From a checkpoint of a small transformer trained on Wikipedia: 3 heads of 128 (1 for keys and values), vocabulary 16384.
Each number is 128 + 24 x the weight over its row's rms, rounded and kept within 0 to 255. Layers, rows and columns count from 0. The size above them is the row's rms in percent of the matrix's.

# layer 2 MLP up, 512x384, rms 0.16, rows 186-194, columns 128-255
size [102 103  98 103 101  97  92  99  95]
[[129 145 117 128 152 119 136 125 136 174 153 141 165 107 140 163 120 108 125 171 102 134 125  93 129  98  91 103 131 145 132 130 155 127 104 140 155 151 126  96 124 132 140 158 109 127 133 105 114  89  88 114 137 121 145 118 143 125 104 114 118  95 140 120  79  48  82 130 137  86 162  99 169 152  90 151 143 141 121 155 137 127 133 151 167 151 169 113 103 137 122 119  79 116 117 163 133 175  97 167 132  92 112 103 100 157 168 142 153 150 151 162 146 160 133 107 142 115 105 112 103 121 144 136  90 159 133 128]
 [117 123 133 138 120 149 167  91 151 126 132 108 122 129  93 130 116 193 125 149 156 130 149 116 123 130 118 157 113 137 147 152 137 168 156 107 132 110 120 130 118 195 118 149 179 172 123 139  96 115 137 143 107 148 128 131 140  76 133 104 145 151 112 114 124  99 131 125 130 124 114 102 175 129 116  88 132 157 157 163  91 123 146  88 128 139 219 140 110 122  98 107 130 170 157 128 155 132 137 137 131  71 141 126  94 115 117 145 144 133  94 120 117 134 112 134  98 134 126 113  93  99 122 147 180 188 132 105]
 [127  81 150  93 142 125 124 128 120 137 168 128 162 121 103 130 117 117 130 142 129  91 107 147 112 116 135 127 189 140 108 113 117 148 137 102 111 160 118 126  98 150 130 109 100 143 133 140 113 142 107  95 116 166  92 130 140 108 150 118 147 140  88 128 109 146 130  98 110 123 133 155 130 135  77 145 101 105 138 105 129 129 119  89 100 160 159 169  75 148 145 169 147 126  84  66 128 191 101 124 114 101 133 114 152 142  90  63  99 120 159 156 144 166 129 135 119 114 108  82  76 131 138 129 115 123 138 193]
 [108 154 140 123 122 137 119 117 116 118 138 125 143 115 105  96 140  98 122  97 134 190 150  81 136 111 127  97 105 171 106 105 106  87 108 103 190 141 106 124 149 155 104 105 150 116  91 109 112 138  51 157 116 128 126 163 127 155 159 149 157 123 146 130 101 113 124 121 123 107 122 136  80 137 143 126  68 125 191 122 118 152 153  80 125 126 125 137 118  96 150 102 157  92  99 117 147 140 103 143 154 128 111  97 159 114 140 137 151 103 144 109 113 139 140 145 132 140 136 140 126 120 136 126 131 142 159 109]
 [ 99 134 138 115 170 140 135 137 142 162 132 120 160 136 105 140 120 115 100 101 144  79 139 145 134 122 111 205 148 111  94  94 151 121 120 122 162 138 137 120 127 137 126 152 133 160 139 112 135 110 136 147 175 129 179 123 122 116 157 161  94 145 113 135 102 133 114  54 124 152 153 157  94 111  93 143 115 114 152 156 145 171 130 145 117 143 139 146 134 132 137 154 131 125 141 163 144 102 160 180 106 129 132 112 118 110 107 154 120 114  85 143 122 113  88 131 142 147  88 140 118 127 128 166 105 156 134 110]
 [ 96  75 110 127 167 156 122 151 119  87  99  73 134 125 120  98 159 132 152 145 141 138 160 114 107 143 138 132 132 123 139 109 127 136 146 150 136 142 161 129 143 116 118 111 102 117 111 138 148 133 109 171 122  68 120 132  95 132 155 100 111 136 104 179  87 136 116 144 111 114 111  96 109 107 165 169 118 166 156 126 124 215 107  89 128 124 118 131 145 125 107 148 116 125 125 154 100 121 122 123 112 150  78  93 100 132 143 163 110  74 137 151  94 129 103 144 114 122 162 138 162 147 134 111 153 152 122  84]
 [170 131 130 142 105 119 113  90 150 119 127 144 160 134 149  82 126 109 181 139 134 161 150 102 114 154 146 130 111 126  98 144 161 161 101 131 139 174 155 115 181 110 122 130 156 145 135 142 153 153 127 147 132 160 154 111 149 113 146 111  92 121 131 166 145 139 156 110  89 209 119 137 143 133 108 217 128 142 152 127 138 120 141 180 133 106 117 153 157 153 131 131 134 130 107 137 132 114 127 132 101 105 137 119 114 125 118 146  96 113 110 142 158 142 155 125 123 128 133 150 100 132 146 120 139 153 178 103]
 [132 122 101 171 125 107 134 138 132 143 155 125 144  97 107 139  98 139 124 104 143 154  81  99 180 163 130 131 138 149 131 161 121 123 149 123 102 129 122 120 140  88 145 149  85 109 166 155 136 123  90 154 120 121 140  82 103 119 161 113 105 102 167 107 140 183 132 135 110 113 109 103 132 134 143 113 147 132 128 160  94 114 116  98 143 112 111 107 149 120 132 130 161 113 115 139  96 141 154  57 182 127 107 123 103 111 161 127  98 111 125 125 131 127 103  97 102 120 141 114  99 131  82 119 122 122 115 140]
 [ 91 174 120 140 104 165 110 109 128 122 133 162 118 137 111 108  82 133 140 117 178 119 113 137 133 103 107 154 104 116 113 142 129 130  84 152 140 131 117 139 160 138 161 103 172 164 114 141 123 106  78 127 154 116 169 134 152 140 119 164 145 107 130 182 141 135 160 135 184 130 127 113 165 144 136 124 136 115 149  88 111 174 123 155 112 136 172 142 145 148 100 154 127  97 134 119 103 125 115 132 176 167 135 166 101 136 122 172 147 106 155 104 152 146 131  80 166 112 141 105 141 117 136 114  79  80 123  93]]
# layer 2 MLP down (transposed), 512x384, rms 0.148, rows 186-193, columns 128-255
size [ 99 104  98 105 103  96  95 101]
[[114 137 162 123 130 143 110 146  83 139 114 137 113 153 101  81 125 150 136 137 145 131 115 148 118 130 113 116 135  95 114 126 117 142 165  99 104 104 137 137 128  62 143 109  77 129 117 145 105 138 138 116 132 122 147 135 144 121 187 130 130 165 188 164 142 133 139 151 114 173  73 146 123 141  91 129 107 146 139 140 151 143  95 114  95 134  82 131 119 152 150 137 164 105 142 148 109  94 132 164 143 154 117 155 161  83 123 127 123 119 118  89 153  99 128 143 172 131 115 118 110 137 131 161 142 119 116 108]
 [115 173 147  91 112 162 129 135 133 117 162 124 165 131 127  97 141 130 129 105 112 145 149  96 159 152 128 122 126 131  84 135 147 144 147 131 138 100 154 149 147 106 155 120  96 158 143 101  85 134 137 166 148 146 148 120 146 159 147  97 180 118 164 141 135 112 131 122  89 162 120 126 148 140 121 120 122 116 148 145 146  95 116 117 156 136 124 153 130 163 163 148  89 135  95 140 133 102 135 159  94 143 121 161 137 135 140 116 127 129 185 166  83 123 155 137 141 134 159 120 111 142 153 127  88 114  96 138]
 [154 107 138  96 132 183 129 105 125 126 151 177 107 156  74 108 149 120 121 144 141 100 201 125  90  86 122 145 113 142  99 118 172 156 164  82 120 112 124  97 108 171 118 101 109  95 166 124 125  95 116 143 165 140 116  81 144 143 166 132 124 144 126 102 143 156 159 144 180 120 170 159 130 108 148 120 110  98 144 136 156  63 112 126  93 149 133 138 113 105 144 153 106 116 111 108 145 152 132 132 139 112 159 113 148 115 145 112 124 132 151 100 119 118 128 104 110  89 128 149  98 132 167 116 120 106 138 149]
 [133 132  95 151 133 158 123 124 140 149 121 132 108 105 162 148 140  99 159 124  94 123 192  95 172 157 122 132 164 159 135 139 124  99 135 121 166  67 117 139 148 100  77 148 162  72 116 113 108 120 106 153 147 111 104 103 160 124 127 159 133  85 152 104 146 145 137 127 144 140 120 127  91 134 176 134 106 141 116  86 102 130 134 131 133 153 152 136 145 125 142 145 118  93  75 108 177 109 164 138 112 109 124 120  93 134 111 132 121 126 167 146 144 109 132 145 136 179 136 113 111 126 135 116 161 119  90 130]
 [112 133 121 157  94 107 142 150 152  76 125 149 103  95  93 133 160 129 187 187 148 117  99 141 120  99 116 144 120 120 117 109  97 104 117 168 123 106 134 122 161 134 130  78 168 110 113 149 147 146 108 146 132 100 153  98 160 122 146 134 121 108 193  89 130  96 133 171 130 122 148 119 142  69 113 126 131 120 112 107 104 102 126 115 101 143 116 149 134 102 141 148 123 131 119 158 129 156 131 116 109  99 126  72 165 117 112 130 127  92 150  84 131 124 129 148 132 139 128  87 133  90 110 107  82 133 177 136]
 [132 138 124 135 132 138 100 136  94 116 153 124  92 118 120 103 111  96 129 154 138 129 154 145 129 144 167 130 115 139 138 110 142 170 106 144 136 115 136  90 174  89 150 127 150 125 171 106 146 143 141 137 172 152 108  78 144 152 132 102  94 103 140 163  42 121 107 104 114 140 117 134 109 142  96 192 117 177 106 137 103 133  81 126 106 156 158 153 133 116 137 128 122 145 136 109 126 131 133 141  96 112  95  82 147  95 110 125  97 122 148  97 166 135 111 107 143 123 150 138 146 130  67 123  96 108 131 108]
 [135 114 155 142  99  99  70  91 103 101 144 156 135 119 124 124 125 104 133 139 127 100 159 136 134 123  70 166 165 104 106 147 143 112 139  84 101 132 169 131 160 111 122 112 107 117 117 120 137 169 134 119 184 104 153 109 123  93 106 125 114 132 108 114 118  84 161 149 127 122 103 131 130 103  88 184  94 136 180 129 191  99 136 133 135  84 122 142 120 153 105 138 115 122 120  85 127 161 130 116  75  91 119 140 119 134 137 128 127 111 171 136 107 136 159 145  84 146 151 140 128  99 161 128 145 142 106 149]
 [110 175 107  96 109 124 100 125  79 162 143 108 149 105 124 108 123 110 143 122 129 159 136 170 156  96 144 145  98 120  74 136 164 114 118  89 127 162 170  99 120 112 141 160 163  84 139 143 101 117 126 143 100 110 143 130 100 163 103  89 126 136 142 143 107 140 139 108 104 154 109 141 165 127 147 130 158 153 122 117 157 110 117  98  89 140 139  86 117 153 129 109 137 139 156 129  73 131 125 115 126 125 144 153 140  68 129 111 108  99 126 143  95 113 122 115  98 113  88 131 141 146 105 148  98  84 123 174]]
# layer 2 MLP gate, 512x384, rms 0.153, rows 187-194, columns 128-255
size [ 97 100 102 101  97  94  98  96]
[[ 89 109 132 151 111 111 125 163 104 122 128 148 155 139  90 129 128 131 125 152 127 114 125 164 119 145 125 102 143 125 119 113 122 156 115 116 124 144 165 119 105 121 126 153 132 123 152  49 157 137  97 144 143 152 134  98 171 136 139 127 126 154 143 139 129 117 129 121 111 125 109 120 114 155 131 179 164 107 127 149  89 126 104 129 153 129 136 134 131  87 100 139 191 121 109 114 113 173 178 112  90 119 101 154 115 125 139 100 100 108 156  90 127  94 109  92 120 134 154 120 147 161 134 112 127 141 136 111]
 [153 104 106 148 172 123 164 151 115 109 154 136 142 104 165 135 123 122 114 113 137 167 116 130 202 158 159 123 118 105 121  87 135 108 103 141 114  85 131  97 160 125 160 121 142 147 109 119 133 116  90 145 125 117 142 159 103 108 113 125 106 125 150 130 122 137 164 111 106  97 131  90 118 149 118 166 138 135  37 138 130 118 176 186 132 144 119 139 114 126 128  86 104 133 149 120 103 112 165 126 127 139 123 146 117 141 133 178 154 153 128 104 129  83 144 114 124 150 157 185 167 111 137 138 147 155  80 127]
 [118 138  91 160 165 138 119 157  82 149  84 101 165 137 133 142 156 183 119 131  96 105 149 144 128 130 160 126 103 111  86 146 107 149 102 148  75  95 133 114 127 126 164 132  89 137  98 131 158 121 110 107 112 145 129 139 145 131 152 131 173 153  72 115 114 134 137 101  77 109 157 128 168 126 114  76 137 160 140 116 143 123  86  71 172  95 158 115 125 139 129 115 128 131 132 148 157 153 104  92 124 167 134 130 107 144 100 162 109 153 122  99 159 130 154 131  72 159 101 124 182 128 157 125 150 103 126 139]
 [105 159 112 165 108 144 119 151 136 135 114 107 144 114 106 152 144  88  88 116 113 138 123 133 163 146 136 102 134 132 152 157 154 134  56 145 175 137 138 135 117 159 149 132 114 130 140 186 141 140  76 145 100 153 130 125 153 163 142 129 137 120 107 162 113 143 119 133 103 138 121 128 110 132 131 130 118 173 148 143  91 110  98 136 139 112 132 131 105 121 148 128 100 131 140 210 138 132  92 120 107 152 106 125 104 132 164 103 132 117  89 133 162 121 142 110 107 144 142 155  87 112 140 123 102 169 107 119]
 [136 106 124 166 135 112 121 151 129  97 140 127 162 112 108 102 160 116 145 168 127 145 184 107 109 161 128 149 117 139 137 104 111 137 110 176 158 147 110 138 142 100 153 107 104 155 103 131 178 151 121 169 144 116 164  96 148 126 170 163 100 121 147 125 102  97 130  92 124 111 142 154 112 106 103 124 141 159 127 162 136 184  98 100 151 131 120 135 143 105 150 109 125 126  98  93 108 173 186 145  97 107 150 102 120 161 109 138 120  60 113 122 142 104 147 164 114 104 137 175 130 108 133  88 169 164 137 123]
 [123 134 118 140 129  93 153 152 142 130 122  81 110 131 151 130 125 144 117 131 109 135 149 153 145 126 111 107 124 143 140  97 115 113  98 139 115  50 117  92 121 138  75 118 131 135 119 141 111 123 123  81 132  94 120 163 132 141 138 141 148 120  92 137  75 172 109 145 141 109 130  96  91 108 118  37 168 120  93 150  97 175  92 137  98 158 184 123 108 129 135 107 181 138 130 155 160 124 121  99 158  98 133 134 156 104 173 121 157 164  83 135 111 118 112 112 139 129 158 141 151 132 128 127 122 112  77  97]
 [150 123 115 119 106 131 136 126 117 154 143  85 109 133 115 126 119  95 129 143 137 118 118 140 155 119 125 143  92 101 106 161 153 163 104 114 109 148 131 148 139 146 144 123 131 110 139 122 126  91  97 122  78  97 101 128 110 156 168 105 113  70  99  83 114  93 150 171 119 145  97 122 173 128 114 135 139 178 139 176 127  94 123 149 136 140 118 110 122 116 155 133 174 140 153 154 128 108 135 121 150 126 134 147 146  96 143 107 136  89 141 126 111 127 147 144 113 121 133 108 147 170 165 109 132 128 162  92]
 [120 128 143 144 150 139 169 145 125 136 147 131 129 115 108  92 121 146 117 137 144 146 141 125 141 116 138 145 157 122 132 113 147  95 120 130 111 106 164  86 174 101 132 144 103 119 142 115 146 119 141 148  95 135 139 144 138  84 100 149 150 130 156 166  94 108  81  98 160  98 163  95 108 117 129  78  68  97 130 112 123 138  65 117 122 120 141 118 101 150  44 122  89 143 160 124 113 103 124 110 174 119 125 118 141 149 168 144 151 161 108  75 127 140 127  94 137 155 161 141 180 117 114 112 137 128  71 133]]